python train.py --d_model=64 --n_head=2 --d_mlp=256 --vocab_size=1588 --attn_scale=0.177 --bias="all" --tie_embeddings=true --init="normal" --init_std_qkv=0.0625 --lr_head=0.00916 --schedule="wsd" --decay_fraction=1.0 --final_lr_fraction=0.1
Each number is 128 + 24 x the weight over the matrix's rms, rounded and kept within 0 to 255. Layers, rows and columns count from 0. Numbers have three digits each.

# down: layer 14 MLP down (transposed), 256x64, rms 0.0749, rows 42-141, columns 0-63
# up: layer 14 MLP up, 256x64, rms 0.269, rows 43-142, columns 0-63
down42:113130111128148189110124097158113144106104108142131146147156146117180124140169082156115094139116101099134115102113117076120130141096147099151143157180105134108148169116143133136160114123103111
up43:136140147083160105105078126136153095123132150111111132125111171087128109157150140128104126129117141139157154153140084133113106133132131125116082147167125110175133138125134168094114119143087139
down43:095132171148100130127123117123099168112118122154152119133165108157124175107092129162117108132172136132133145103123158143134119105107154148137115149081139148108128132083122095118101088158147145
up44:090143094114174110122135142161158143115115149105141113160115121145152118120135143123102155141176130129138154141087130073109123150150132140144128150100135124140148123075094120129079112127106125
down44:126169124130113147139159136144106133135159141112150128109134097101116113158125147133176141157093122100112105136107096125145098072116091116124137179121117128175141077170089145110148180095144123
up45:127149111095166121103143085122106170125121142160147114129104092068111178153142139112134134171153114131138123136190146098142124105139150152150183100079102120128129115119140122103138120092132099
down45:178092118135121134099152111064159159105155165108172173121122143124161098112124141180156111133096139148125137137152112105147122089123131100139133126115069108155125144162157173103120099122103095
up46:147180084143134139152144118135178114089098151164125112151078175154138126114109125139127121077109157107143152175094091122089103137160138149103139145128162109118115122108170130140099119131116109
down46:110104107120177099134161162148085147149112136166118095138134136096166142154149159095085124105136121146116107121126104138141108134095130149146148140141134112094119106143090105136164129158100161
up47:158124162125163159124109105169110141116160169114083129163121174106125107152109108137139101127172128113106172126113102096116130119130123104150122122144097140100133076103098149115136130110165090
down47:100126112139104111091127165099131094198110080103153105147124133131154114142102151116137175123114113135171113122152143112120121172140120145108128138118146097121161157119177111155112153091078147
up48:083149107082149137126134104166147154100102121173140109133132124148111136179146127111133120138128115091130136187128103164103152112115115128114134131116121095135167165142062113135134102124129135
down48:141116148139113105153134139079129103132101132142136115106111116139151106117137123106144118160162136142129168131156182077103130161100126131143138136113171154140134116112123113161059151095087125
up49:104186096134132156161147065104132122092106163168171126137127137104153133130121134138110144138152174110078099135133139134128101122133121149115121162147119167137097087119139125092131111125102147
down49:145115147111160157148122165115102152102149107151117154130096137080107102146127108134114138108160103090122118137123118139138153133098128076135147086156146095132143154145164113159159120105125121
up50:180134131115142132184158151166094151170076105132130141117155133133116100134132180095145101087120156097153110089118105124092125143129127141113117122125133104118112126100116136101125131111127210
down50:116138166118088149147110142137147112139106152147107113075074137105135137161165130092139168107132097097133147110139102126159099135103156155123142139159158082114179148121091124107146099153157091
up51:134118113113142124118140152142152121153086145090115132096128149120082119129125110123124112144109179136177112143106096112150132118161150108136176149119125098103144114118139114108137130120139161
down51:153127120139118124136146145143143108108102091100114141094101126107082107163107162138146150160118148120134137167142095102130110165106153130144100146101132109154136142133130106139127090118171115
up52:162139075146175055140133103111115092134116152140111145130103118144139127123137119149083139112164135160149134127138123127128129101148102137139152109117111095137150114143139149159105144116114131
down52:114141158127131161137129100125110136132108084122161105116123120107166126142120136110122133099140096064114134130150124172121125131091139096117110149135132146146139132161164113088146114159190124
up53:127104130164137151175188131136129163128125103119157105090139175148087104122137162134141142119144102119096115147128114141077123151150128121121141126129123129074136121118131097102108175132121134
down53:091141132148167123097146153128137115097162122111118155129129146113140153147156099111101131134119118144107125115132101125113176124102117102155133148126159153150076145123113127086077122167149133
up54:108166135128148117134104135104152139138122153127121143111125121121127131154110103133137146139129123145124122101112117131162126141151144169136146129058115132159101120076125105113183045108121149
down54:140173115155105152105114157146128159118129112112135134117142094109136118126144105144137103116131123088141120116140107138153159133059136152113142097127129145142134143073152138146121127124136129
up55:084138159112162142139159134184132114116122121109087112126067130149127078172160149127108087113095091110147155135117116124110149137123103121139178117175138133113118146136118130149149100126130111
down55:154163100137115137099150163105101105133168170162173148123171084138104140096127115131142122107150173149113107071118152136117053123127132137131110129136117070124122102124124126125111187116119138
up56:102091161140180129107124121140166120158149107102106100156162099141139129167122133159126171141109125110127131101162160114137065124123167126098129138102084143124110092084140133116140135142058157
down56:160182146139126151124105110133152121121181069131133084122127101110089121170155109091093151124121169133126134130141114206142156105122109166071106123116141119109160133114125162110118093131137121
up57:106163101107088101161131093157114123161104118096157127102144098171100123140137131128118113151176078127088132140185129133125110162189153129112101124150139141144114132120136116110152125086164149
down57:098132125140123156154161114134123111095145111073128163112125182135162118107159110093115140144116120096160130095120146108116142080147123141131101175096123135112100163128213147142114117097147122
up58:113132136101142156153118199125100196102122136114153122138090078119144112145157152091130086137155188148129152122105173134125097064100098124148135121152160139139097121114116116137099109131134156
down58:122128090109106081119123089108124127098161135163119123090088134072157124162150104157101142104135078124132118134139125134125147162147175152090126114101151163146152184154165115148138103141115168
up59:145133110127135155102110137155140129123116148132157145121147146126151136118119150146160067121105114153166149110117122053108096152156149121130079085129130117089092122131156090131132122131165139
down59:150133121115137110124125139163113148147123181124169140144097177120160144141150117084154107097123180092107119173124130158134097087128122086131113128129114099184118107120119149085121112126101122
up60:145117162133082153113117149201113146135123162098153127132148140116096072127132127145095099134151156118135155121104158098115081142105121144129115126123111122095127134140130168125132103139107157
down60:142150187134130126109123098136088100188157138112156123097129121116115103134152133096147187127110136126118144099096104083137102174154127136109107099167116140119108151156130146138110138120111152
up61:131140144125129110103105172133156107099118174074111105144115156103148118156182121147167108108144147142121099138152119149080158146121142127078126147119157144152116120114158176109105066094104100
down61:085138165152130066082102169137119102105143175114140153119149112108098157162117171125139122133090151119121153132097076114135130129095126110138149125136130145136103118151131093157166143187129135
up62:121155074099168121151130131147167140147098166132102111105126155107170131179126147117133139136151086153143127161146078131133129109113104157156112084106135097106103144130133112152052108116145102
down62:144109166125141144074158106083109130125129127148173151116130121147149137121114105110102143104171167134151084124106152099161125141139127066129093121128086150136151128144099142126175138127106116
up63:121135142136153104158119147168140135090106158162138148125134151197125108124164156139104131161113082116102094101111133123104115141143089098106143135115160129128146094107131107137132159124148085
down63:138125135106111112108097100105166169112154134089157108130097122145105151112134136169120094114168126133166107117102136124115146157143114125156171146107117117123134175122132120126155086142123130
up64:105105106088112117139101140132119137113166142172123161155073133127143177159131137182131112141128131132129102141128145147087087114159141118130107105150109099142130135071126109101126108137151144
down64:165095093132143110145084102104138135168116125112137148119168135139112117061130172117109127154106147162108146140084131126141144132129164132111114145135120155084117083135148113139123160136087145
up65:114168143156157088166102123096116104118118132142145152169138103120148129144066135134127145151133162141094126160160097121156151115106127110103106135128139141090107145107113124085159125120155121
down65:138131173139113138088112074108138168141120142109175096096103145126142119104169158152151122134124098106117142123144157107123112149134140142077110142158143146102108123097126139162121137122128112
up66:104140119089123127164123130097162096115158131129127131106121141180141124141081140113112125126099110181159161115146111134118103130144100154112157080106155107134116140162130178137121154118107121
down66:130079127137108129132153100148102141142121139099126131123131124091118132152124116125134139146161134138128128173111113127141167134117095134129127111152152149109185148112070132100171133081125126
up67:088108128110094111133135167124137126109130143114160119164159138176118075153125180108128150113138136165110097121107109125147139112104158088117162158141116094154132118126127154153130099145122093
down67:106135167146127131150085092117152138101166116145108117113123172135154130135138106115105118145091147142151147159171113140116120139171130145146088084118128098081138134129143116144125084127136096
up68:086135160141117148132149124134104133128151141100127116138127103137153141116130132098171105142130159182081129060140095138158111135145121186143156124122108097117152117125113114124108115142114087
down68:126142111123137157121137154135120156124153121113144135117143113117162163170146145124175137151122118124157044139141123103156112138136154087146121084093151111135105100123101087147121112111122109
up69:094170115131151120108141102100116105152084129139132163156139146138126136132116151137152168148126143120077123144114136125129078143128111115141150151098138104124074134116090151123142150154098116
down69:131121118135143151105110139129123127098108112152119131105124108122150130117127134161135131175143096113133112153133125119086129110115108141158127112141147146150147158119113075171135119139134150
up70:125093145097139082119126161162173085127132172130123143161096127125150079141137084141124137161123143106110167134098150145110142154126144101180115113168131154088129136130139086099126128144094115
down70:086167130143101118102146109147102133109126099178126071116131133115123148124107135173097137113153073158130084129148104143143101120145139152109176109104169133140112122136134123133115154144157140
up71:121150137117099109123131146152203107097112112145128124121130095114125125133117096123136160167130140164111109115137154097130110168118170179099147095090129153140121107119111170108082158151063106
down71:141134110107079090085104128117153100179088072123110144109101151097168132127151124123150161121138136109085143146121135144120103189151119149113154131159169131185113156159119146120135115102107084
up72:109114154090123150164168145100166111114086090118105142106164129113145105151100135160153087142141131104125098184136106127143161129103114144121163102101113116125098098139126150126156115146122146
down72:135155107173129133136125111092112140142159137119115112136137129146105174081102129110103120140107125139134163072121157075121090176153148148128108108133124140105152132123132147105123172121134129
up73:152154105114141157091120098155173110103127131126156108144163096122137148132146155106065135119109120129187103131153157081132113100203110147100140109145124118102150129139133122114159154129074111
down73:134082139126168154109193104144142099129155142130085119111113119134143127127147186094157116078104129082123120141119162142095126107158075132121092119132123170128147128146127085145115169119120152
up74:090126136134150190120140142151122148110139106104116119086147109098114137117150099139133167140128116102115129113179147158097140083156174139133130182125156119135098111136146135142131127122067070
down74:176097144155154090111128099146130160117145130122132083165137107113139127151100126135144142114122076087112123177150103159151084107165144137088108110117143120180164110091108104130149170146121133
up75:089115118117113122136140141147124097184120121145163140155147096118101116141127093128155151167166108126114124144151122142111138121119132133128149080121083105103154108149154123120142107157146086
down75:167145155120111165133151117118143132086150158125124120127135145121109115151140126137109118086125174114152123109096143079136095127119096125128085167096146137127107125100108155126141153125166156
up76:174152138146127087101157142148160117100111114097137131112108136138140117170092144126129147107146148146116159126143133085117118138135120148111156162141115109064094073150150144126092112129139149
down76:173120130093164115148109174109157115099172112147108143165116120103111127119157123115113169142159172121126120092093136142146147106123096101150140121146144139165091105116123134129099142136093103
up77:146153136129120162125090191132146110110155148163099154114155179131114096154133123138123117161120083113089151123117146141127129083126111120112099111133126135119115139075159180128102157118122141
down77:135126166120145113147168105136119126124104123075089148108144110167147131167137135097113137112122129127144071104146131150151138118108103121122108146131120113137182128129152098114152084137153117
up78:084221100084122093123100146102134132093094135134086101156174143154170116164130105154125088149148116133128115176157142127125173115107145103138166120095133124164134131088145159098107123132114093
down78:161134094122164142151137150125172087108157163125092132129118165143078082107166107130148137110112134132127122157102104140196130084134063136166098098129093139106131197147069158100151151086125137
up79:143161151101114097123131142147146102101143110127125122146120103131085116133061117125116119146118131166139134113112115102133136168146118129119165156127124148098132098131119175116159153166083113
down79:133141122132106106091106128074147136103130142154125162111124122138155145123130153134167111131097134144111111163114115150141130103164099118114091144147122123134119095143129145168146105127123137
up80:112124103149140111131147173153169107100142142108144111100115122144167091132104103128103117166124161088158116090130138139145095115163134125087133155100119128113161076146174126137113133143114147
down80:146132100150117134162094132127125136146105104101157109129072108110119131109083204156109164124137096091124116138130118170134142174154159139142145134160137109136143152103150121151111085106103103
up81:131092147119187176118131151106133108147109137176144155101084144111130104167089101129121141112145120141110129136106125105113145089113101137112161114144106108191137116085110134145130147106148126
down81:120164099138137153117130125112102163083112150105123077133150083134110131088113128140153132111098117133161165144111159121119111119152141109110151146139132153090120155111125121174088136149165131
up82:143143134096157120134121152129174155151140109135121146111140159140109138153125162127115163127115190124139163178097141110137129133133136108140102120053148076136114131097114080110108106108109090
down82:111129156115147124127150132146069131124082141138172074143127080136137125144137152116127145161163108122136074113111115100133127151129128081144111172138115160094135087117133175139154132139135167
up83:131118160109090129146101122147102130101140126097168145058148104163120125152169106127164133166132102120108098118170131089110177101153168161094127110128132140128112123124137128116150141125094140
down83:113166135118096170175112077127142095112149162151115157090074152155115145137145097126118167114111096136150140114127133154129114123155127151084125129140120136139124144141128129094102113124075143
up84:132123126083164132148128095102207136142126145133105100136127146135125153136120172135091132152163113130106143112132091188131069099137115147159131111147127110119100114148126134130092117139098091
down84:116116152120108123130126141132118139115121168119153145132182146120130139142144106131100144138155102125126079137091114101143158115142105082138120125128094149081118144172114181122155127115099109
up85:103144107177160089136150143124112139096111132117144118138112136085148128123131084157069105150120127114120122148096151134124133113123160132128154173120132159139139167152120128101157066116122132
down85:132131145159104125144095118150125121141121132091122116146115137103148119131156203121146133139141118162123143133133126063102131141116124115100147094100113098121141157114131132187086121127160116
up86:103173051132085101160138201140109131120121112109151149107138119141130101140134135112096105126114138113113114098166100113127121079147126106140143144132162130145186164104118130142144129135145109
down86:104108178096133104099132106115173148133104144099146124101107132152150164131139118110127130098088114130101118100114160157133122148177142105132146132170077163109126125126149134120130127154126138
up87:104097087130114188139136120116103153146133162140169148119111087130124138143085153172127145077167133127129141120103141164120143135139121106144102085111090130124134117157144184138090099128100131
down87:134142105126151111169155135115146116181115133158080124175085127105114146103146119096155112135083124087106133128160119105107098139144105163089163131158126150130123111115152146149081118125149162
up88:084135108129148138129083163146119098091141130152107129146134090134139133120134133119123088131104134137141158103150115096037166165112155117107134105155126115127120078153130134154150165117152193
down88:100087103100106153072111108114115184093122136116132142129220112134127130126142178110092198109157100124158159139096116170096179123140124126161151109106114149112113077139118106132181099145098161
up89:118136137118181146166170142141151117129067081162108140121132116118137154137071100139130161105135134145145181136110116123110129106129129133109110122073124139091116112124120192135141140103122133
down89:137099093186117195102123118133112132103165132102128128130137131137066113124154110118146147149129167144112083118119133136095123149128129093145091143166063155123164134113116073115141154137142137
up90:146135148093195149141123117135174120131147124089139132128130140195088152158159115178115140137107113124132136096139117143108113156096156091061144131178119115097128084134154113138122104120115085
down90:080127165140112150133109088116156155161140091168146107122115161159149162178152118206098109163098125141114066111109141118164089153150099105123106104145137114119129076104107147135114160108130130
up91:139113121077121155127143169090160130100098158109129187152135119141126144167112145131144108136118142113084117117121147145153096107098193118128104122103135123136133155138109166085169111111103151
down91:146117115146143168122122110149104153135123115055054134141103096127147117135133125136124139111135094105123147115162134145115197131129145149112056143152164132100110188134161137135100110123130132
up92:093172149160122122129168114150163084143146157103146140121145137115135079150126139130144090129074145122123144149100094119116094117146154115068117136145128127134161073128089121101129146115139124
down92:105119173151128143118128080100133165117130098099140129157131098146153079095116152131097110114152123160103119133124121180126183151105190128150140092138086145099127198103098135127177082128142113
up93:113154119119178151084129105117133138140150168118149132107115141144128130102107160113143107124138173089144102130105145117133161165119165132109116108100105104123136102116112113153147103137099139
down93:074127204117154144111121112130145108160165131131122132108140124110098127118105113085166144116097158138117097124114125131150110091103131148126180114135109146142102125144181096126148155148085131
up94:113150112131117126162060144144155125149131137113152156116080099130185142136132096132166095161110176074107158168118115137130097142158123132158131058136101106101120113150149124147115157093128151
down94:181165120118083106181149120136108146117141139160177116106137089124129132117136154109117104075092134091162145148111119140094100181103175140171098125090124126129156103126124123115168166096122088
up95:106148111137168136122159136139096182137128118109132116184124097123126140135113112106081106126116139140130190147133136162107123111101122115100166144098101129117076175130122151109115163120172081
down95:116146135156111158138123150099153117147167157156129178131179098130136116113142089120087097155113103105154142110094116119152137119101130130130129097167139159174059097153134111120113136129107093
up96:144179132158141127125107119094109126157078107165110149141134101129137111155154134138106091151087108129084139112118149191142135092134187104143133093131080156141145116131106149148109114111123130
down96:189102133131119113118139113115117107134087093215128157107136130107120093183138120124141126151135105124111080158140124173131112098160093086116175141119158127151091142142124099177122122074133149
up97:124126094144136140128100135099196142079142135106151102167164109138124105167109099111119103145129126153163133127119107121129133120117152146150103149178131116115096072097163135122126092162121098
down97:122124144130170095097134163100172114144143121108093149112119095125156138181138120113121144115112169124090109134144161125154170125140149153119080107168111085128126136151112142108107101139103095
up98:137166115171174148135131129079137134145123142151147113155100120123155155153125107130117103121136126119096117120129126124126125138157145184112098103091089107150123142169108116110097102115155158
down98:120102112120103114106110136157112158109102088121169146137139119127149142151113118137139101098132123134161124135141138166141111103127111085146185148112168172164118097127139109105093126124166089
up99:112118107130144159128134071143139102116105141170123135108133105150178147167101184128127107110121123159147143117149107112090152116116119163146095143085169079124146105097138119096154138138129126
down99:125130146134133154143092110155132131139126129091125157137108127172110127120102104153110165099109120132146127143103094145104098106088131141137148108147151133105107139156100197158141142117146112
up100:121102125150146135155160155167157088118126138096082156168112177108161160140155129139118090146119099107105135107127132113161150132096132112112123085126099094080082136157095172103112161149139129
down100:124139117129103084145129135118102129145123087126144110184106121136144135123120126128110103159147175143170100131146137159157110143089100164071100122102133161154176064088135118139116137129139125
up101:076130170128111152122145160125126120140124163150140142156135118139064115118170158084127149121156106137115104101148118124097108127091145135122152143146146122099138089129120106121158135110100147
down101:142138129149118090148125107149125132152120119143087141109117193128134151141135137160109136101127118090149119134078163160159154109139159135118131098102125113119112149110143122108133121121112118
up102:159140124144152107128126116122136157123095160108097125091069173116113092126173139087153145153120133082100178153125122160116111094183142173127156100094137140120142139137103156101155108140107104
down102:077154155127128113104154107156138083156143109108121112112130096153112180147135157172118118132136158159141088081100130119112088158135109080154129136093121127156131133169152087147139139139115140
up103:101119099135148137143093093161144112144134148145111181163098144107123167120131117123115128098179202115142156132142112119171147093142129133083103119082118147115090098121138152150111124112077109
down103:160136140139147167080126125098128101154195185142150095148113098088142132125106130112110139081183125114163139079166130119144069137129130113143062131162104127135143151119101149092141086148152131
up104:129099137072096139141118133116111128103109138166154113138145136138124113114147161148102158187106150129131169126164123092150156079143157109098124156134132123128134082165096162118125147096108113
down104:147159149126095149112151145131145122134122151138150099122079138159142132132104147133097128106153106146116117127152140072094161113139089155108129100116160093117140156155101136146096090147134150
up105:118168094181141176112155136120123114112097134138152140146116119164094083178108093129120119116150114125119129143104125153136135137157116129176124150141123117130116174120115120120072099116130068
down105:129115110120121127112140079105139095138153182171111083119090139084124159147119127130147108177138153099123163096130151117096064112126124105102130141155115166108167138108118129136131141171146183
up106:095157101100151139124117078129109170105084106164148150150123126119134109146133139122099129165131114100153169093157128131125160111130146133099133115145108099146122129141128106143160106160143123
down106:158102130165171104132157123138111090115143142133099157118103127133144125115105120129148142147103134094121128083127123153134117074101132126129115128102113139136110149162155131141087151136145189
up107:120138147156105117131157119168160133133112123111159110144156083130118150136138136150079126105136162158122158129132147127182080145152086136126096124085149137121093140103149116111085089125122108
down107:149099131132125172127106109120148097110144157120145132130141143135171068127162139097159176127115147137148111135062135097133135120139097139132093155099110144142090118106112158148128150106159114
up108:165076114133160110185113153113133124166140097114131133127111138126109072132102154134144156129121130136116131163132122109126161110135139143067138103130103095137132174078181127139133113147097098
down108:126129163108146102123119131112077102122149106117120136109136145141075162139146141120096127124133122145153121140136166187114099122157095126173121150101096109159063130163130102155159163131115157
up109:116144113126169187136143124100158163129108153092121076132107159196148133102111111108111144174129160151086131118117106083146122132132129113149121119088138088112117127146123157130133117142115120
down109:137130160146094116127109139122106089121084114167116158115108136104169155167101114189107111140109153089128144142148126153168165108122076114138156120142155111141143099152085096142121088148129095
up110:175134149136169129097166130097132120114129102148125113165127118100106103144127155132112101141153129155138141145138133126096110069154107106099100136110148100100093127139164148135120130104126173
down110:128177145063132095163120124145129137152121112135124149119158140105113126114127096170127129129096134125092139108082141129141150167135167152173153142116151127121101138142093096114092124154108074
up111:143167116106174136135165114119145149123109143134144128152117119099184079178130128146136124106097149146107148105171093130121116122122134149133154115157108139146118079104113151108101078138125120
down111:123101097171093162108136126159135155124152090177141083102101183119129160128107148136131165121136128123119127181101168093124151091146140095153112113118112140129125099132102117173138118103132114
up112:086109081144140123131168102106141128149137109141082092183116161153139118129146139159121112117149164131122130128164113159148134111113127115115099082155125145121140122135148124148111075124123158
down112:124135157111131124167105144105118109088130164155167140087143114096126129154127102142106146118134120108148133109087148101126132123120146128157153186107116095154095135128111125135133169138115102
up113:118128110123153073118148157114121146111055121136113098152154089137138120145124115110150117130093128096126075115110131120139163122126124125131127155116166122125122169114179197138141109145141136
down113:116151130159140168121132132177109131096117122131150127118101189139147091119137151137119083123164147179119134139131111114124116138116140143130126097143129124123156129117071095106116090137098141
up114:105115114119084104110113154158189170109092161162153110122121121115164114145148146132118115166104151130135102111134136145117097147152134142122128115107087129124116112142101140092169121149141089
down114:136145127139161150136114150121114105124121125142149139073138175081084103120116120138127098118149104098114136162135120113126155100167151161127152133182130087118119111132168126133086129089080161
up115:087148081148154145156137109110115184144160122131084096111157116076109148096165130112095119133122138136156132150123118126144123131158175105124153124175087090123095097106141133115186105116133110
down115:136128122156141122143133112103157106161180129120089106140077116174147121115101141121172115149109124098192161110135122140124094128137093173114161084130134122145141091125130147108125120130170114
up116:113122132114137163122152129116164116122142120130147146146141108135127118135198127077134108116126163111125115135127121114088105150112152163076112113164164085162150133103120121105114137106089156
down116:116139132132146125158096104165075147120094087117119101105115175126116160131090119148108121136118122130131167163149118094109148152107123085108175116138158157091186133147137137114129114166133131
up117:103147132144163074144123102133146165142112143121155107088134126099119136145131151122153150164102106115111117115156121158129145104150154097127131091110164126076142102155175134097102160117117103
down117:113134131114148123117139144108101138166111143121146163142145122106155141143123167113113174115130110142162144119131081120143117107131157080169119105075124147089139121152149101117101164105110128
up118:164119115114164098146105164175149141167077096101113125104145121142105090135124166145124129130149183076089124156127121148076070099130110148136146128109132087165166107101113155161115146151119154
down118:125169131151110127151147142118128133106092164083110093134148115161105151111130143158199086148137153104127104127092171103145127174097151078129123134091097115130125116162117156128154122108096107
up119:121124136097127145137129117127119129120112091113117132165115149110177169158145105124087098141141147139135154179104120113128145114185153133155138106147097150066099095119143142160119080104144129
down119:196139112115131118140110138119130130131145141165144141143119116109113117143138152152129088125137133094099108116155140160162094105094159123102137151102098095180137154130101133135130151103134079
up120:113126125062158126132100163100124140127110169167117116127142157083113114155105138157105115162065109144133114145160163116139127148089131180121128138105153135120119133114098113117108114139142140
down120:148106128148169127115115075082102155119106100136139118125131119118157128140121140123115116140132169150162087122099106143127084099145146079122133148174141088125164120118137155119151137175131120
up121:093118123116111146141148179101108121118172144132127099121174150141114133150150156135114093154113154147119118103153094098126115162097100167122152075102100123105160121129162161110114078116155116
down121:120115117133124137144127120103086145118214153123133132087165153117140125118163124138064119123117141097097077135103110154143137127128117146169125150143117118120165143142126109129109135153125132
up122:108132139123151150177124103108153097126151142130101108125096108119110127162120086080127128146144137164160122145137093127117122090165151118145117066109151163127115147116151114137140131158105133
down122:139126117108110091112129134131114125141127114107135169130166118132118128115134142154127140085154121093108102126101170142179147128100111143121144149152108050139099127149126132148149138105154123
up123:106108107140144118130112121111132146140136149165104143115137132128151120160081079106050084146128144179161139133147131134111114147102132091155060138106144108144158101154178149117125133114141144
down123:146106120132094135142135126135171155134126135127099120128130105126129156140133128115124174128165151065109116151145147122142100155112069134146117135116139142113069142104084136148159082095148145
up124:117126125172121165103089185144163107113161151083101088130161093118138101133101133137120101142150173141145120156113129133173148110152133105106116100128115108136142085117102155114152132102134113
down124:126118126189156066158107092118087090130135111130123127127110155134134168093099139148151100185138143112118102141140131158115132123115087161153128140099158138096149189103183108133123123116124108
up125:142180160103191166131103090108132151133112119148117131108151166134108134115149156113110145086128135096141124156154095133118109112164142149152129123100103125091137141103116158088135105137080111
down125:100139135142097132108119122137124125165139072117082095165144134132112107120140130159139197118154127132126114133137096122128122099119137125094129138124153124171116144122077111123156147118175166
up126:164109102094113143142131133144096139129108157105137162145165088118110129152116135187100100122117102137157132122179112093110110132099140161122113143152134076140165119145133136109120122145100127
down126:139114119179156143149097131128112105140131162123166109145140092118111094160096124165132156121112117130102161131109159147097067148109124130142147117138104144094108119138102153120103146107121169
up127:120107175142134108128190102151126092121113130110144121109118123114132093102156081135106098121121119130147127152150167120125136128119153174151151116132129142116087110113141144184100122111143141
down127:156133102102150143138121151111124158150110153155128123116110129137123105139108124107116133092163114125084122115126158166124140145096125137105116142114125086133175161123137138107122141162101102
up128:124166163140108141090073098148159135106111112095086125186107102177122110153144164149111102155133143100114134146113132118139113138166141118107139155139102131111120145109146133137152111109134097
down128:149148137127158124135154134107095075135148154144164129128165153150094123135084134122090102124123133154150130123096125115150141123127122143132105145122114159119154118138102107117117150123094119
up129:153136131157135081140129156075164111118127130140107121140138071168147116130138131136113148104129160108177097131107163136127111163110164118122179143115133072110105138109140118154142106147079103
down129:134109111124137154119139141193101135114117118090132094131100129131088131147118113120112092175143130133118109173161111137106124104134117156098144070127129166130137116136155138134111144115167162
up130:109103134195130152110125147120172105118118124146133204122080121155143113130148116100118120109127113141122136139161108155133162124149086103115112124113151134131109134088168148088157126137105106
down130:125119147143139106131146115134109103113105128130183117116128093171118157111100126153104102159111144117104125163145151114157113129084146141135144113121120123083138123146095138123105170171123147
up131:138153127144104113126114130126113138105134141124151150109085144145138152158182101113112126141119136133102157109195099145123088118147120122170108134164108128078108152142158085104141078100115098
down131:136125090128130132111126132093148114113133151123146111118105166079095117143145088101142128167101125136123094143132140132138161137177113177132143159163139150144081125098129118098141150121131085
up132:148091137116135112136128155151138123142140157122138126103082169086130158082146105155130102121142158104143150144132128088169144116172107093103114128162090104120129105096137120123154118181142121
down132:153138160093111137144126107128100183125094130128099089140116154138168125111131131125125093180133102119118133139174113160110120152135128162132147111093124118072141131112114141130146144097140117
up133:128125114139193101121150127151112108163141154126120119149116168167132118108097119175145125080127091118141106153121150106098112110138149158186119102081131108127101126092149137145151105124115126
down133:125111142113147110120100121137154117079103103149130111117104152166141102172140129095169127096123127111126131133151122139147153148096105113127129089135156097123165126141145080129137117173156148
up134:088107157104129130093147120152076139068159155154138125143118123129138116150078131145139133120150099106119143158132127117138119109168158082100124128134161123119118131156101167099146142115131123
down134:149161100130158093146132131135159114126135148127124162089146154170103126083196127097145096154130201167130131093128148127126129137108094170144139105101138115107130123100122088141076116127121103
up135:103135110155106109149137105111070154149118122147155117086056128120120104157142111145164172133145155160116147122158126126108153132127122142112147107117112131100113158134142104110168135144076153
down135:138148148127129110120158149089134075098154124109123079139126135136162123089146152138147132099126154109165163172132115151150096102145110123159103102115127134128098078142115121136139125127153121
up136:115116123175141131189100123122117122154126078145119114151151109125129148104141140151146104155112141107088146141096081142083120145174140125079149114153093121109135107123149179122115114091141155
down136:105115119137095128125148113083101165142108127117175147144160127152119098127154107163142160078160150096107118113103109112112103158170150140140139109165080135131134121169100114154123106091168131
up137:133075172141104122136140129148129115166062146140110162130142102139117084144065127126114170179125137135125111127104088085105160097143099186146139088121132111152101142111124139150161109115114170
down137:113151107147132158138105158143125096147153133121110170132156081086133139111170163109128129152109111127172102144175137131133104116103097134104146146150085151129116125093116153084100074121155139
up138:061102111130114116129148148145122089142140097117122168155098114139156126132145165145163118132153160137129130120116147142131179098100140093140178139091120086120097147117149110117091120157141108
down138:128098157122140118092119121148106153102148146161132073149150134146070146112127133126077117124140127109108117127117120108145103133171148151141109116165116145118145119109104125151160141115142150
up139:139130143137180123125104162123144094137134109090129130115128089138123151169136166179121129146123154097139136148114150106139103119128119086121115085091087136149087107110111143117096116200125148
down139:136145111127126142140091137120109123141080100125120138165115138110116100165124124132117123164141116139129101108132121100107141128193136150094120132116130125105127114119140157170184144091097190
up140:111147108153133154129125138155142144137155115140124159123124171102133118154129132136095089152096130153157124133110149105141108117122144106118153068069073130088136139074138160139096158104164154
down140:131087133074139132167131145163117136076123153154098148077088086110098114135137108146140130105159106097098117134148141156157144170126096078163109120156152128174134127128092139130139161168135122
up141:120126117100125086127174129136117135103127109171137117110121116150124105100103093116150108135144114098124111187102157131127084116182145133103150120145144138128098114144119127131151148141151149
down141:130120128125165155157092125140145122134131129091124173117107129129145107142136148140124138126140122169149110111125150101105154143101149110122100131076117131109175144113173097139118143130078104
up142:125126128080124115174183161163125124081145169113111138168152127129130115152102099126148130118151160130139094134102116110119149100150141161149098165096118105139108129165106096117116105109104080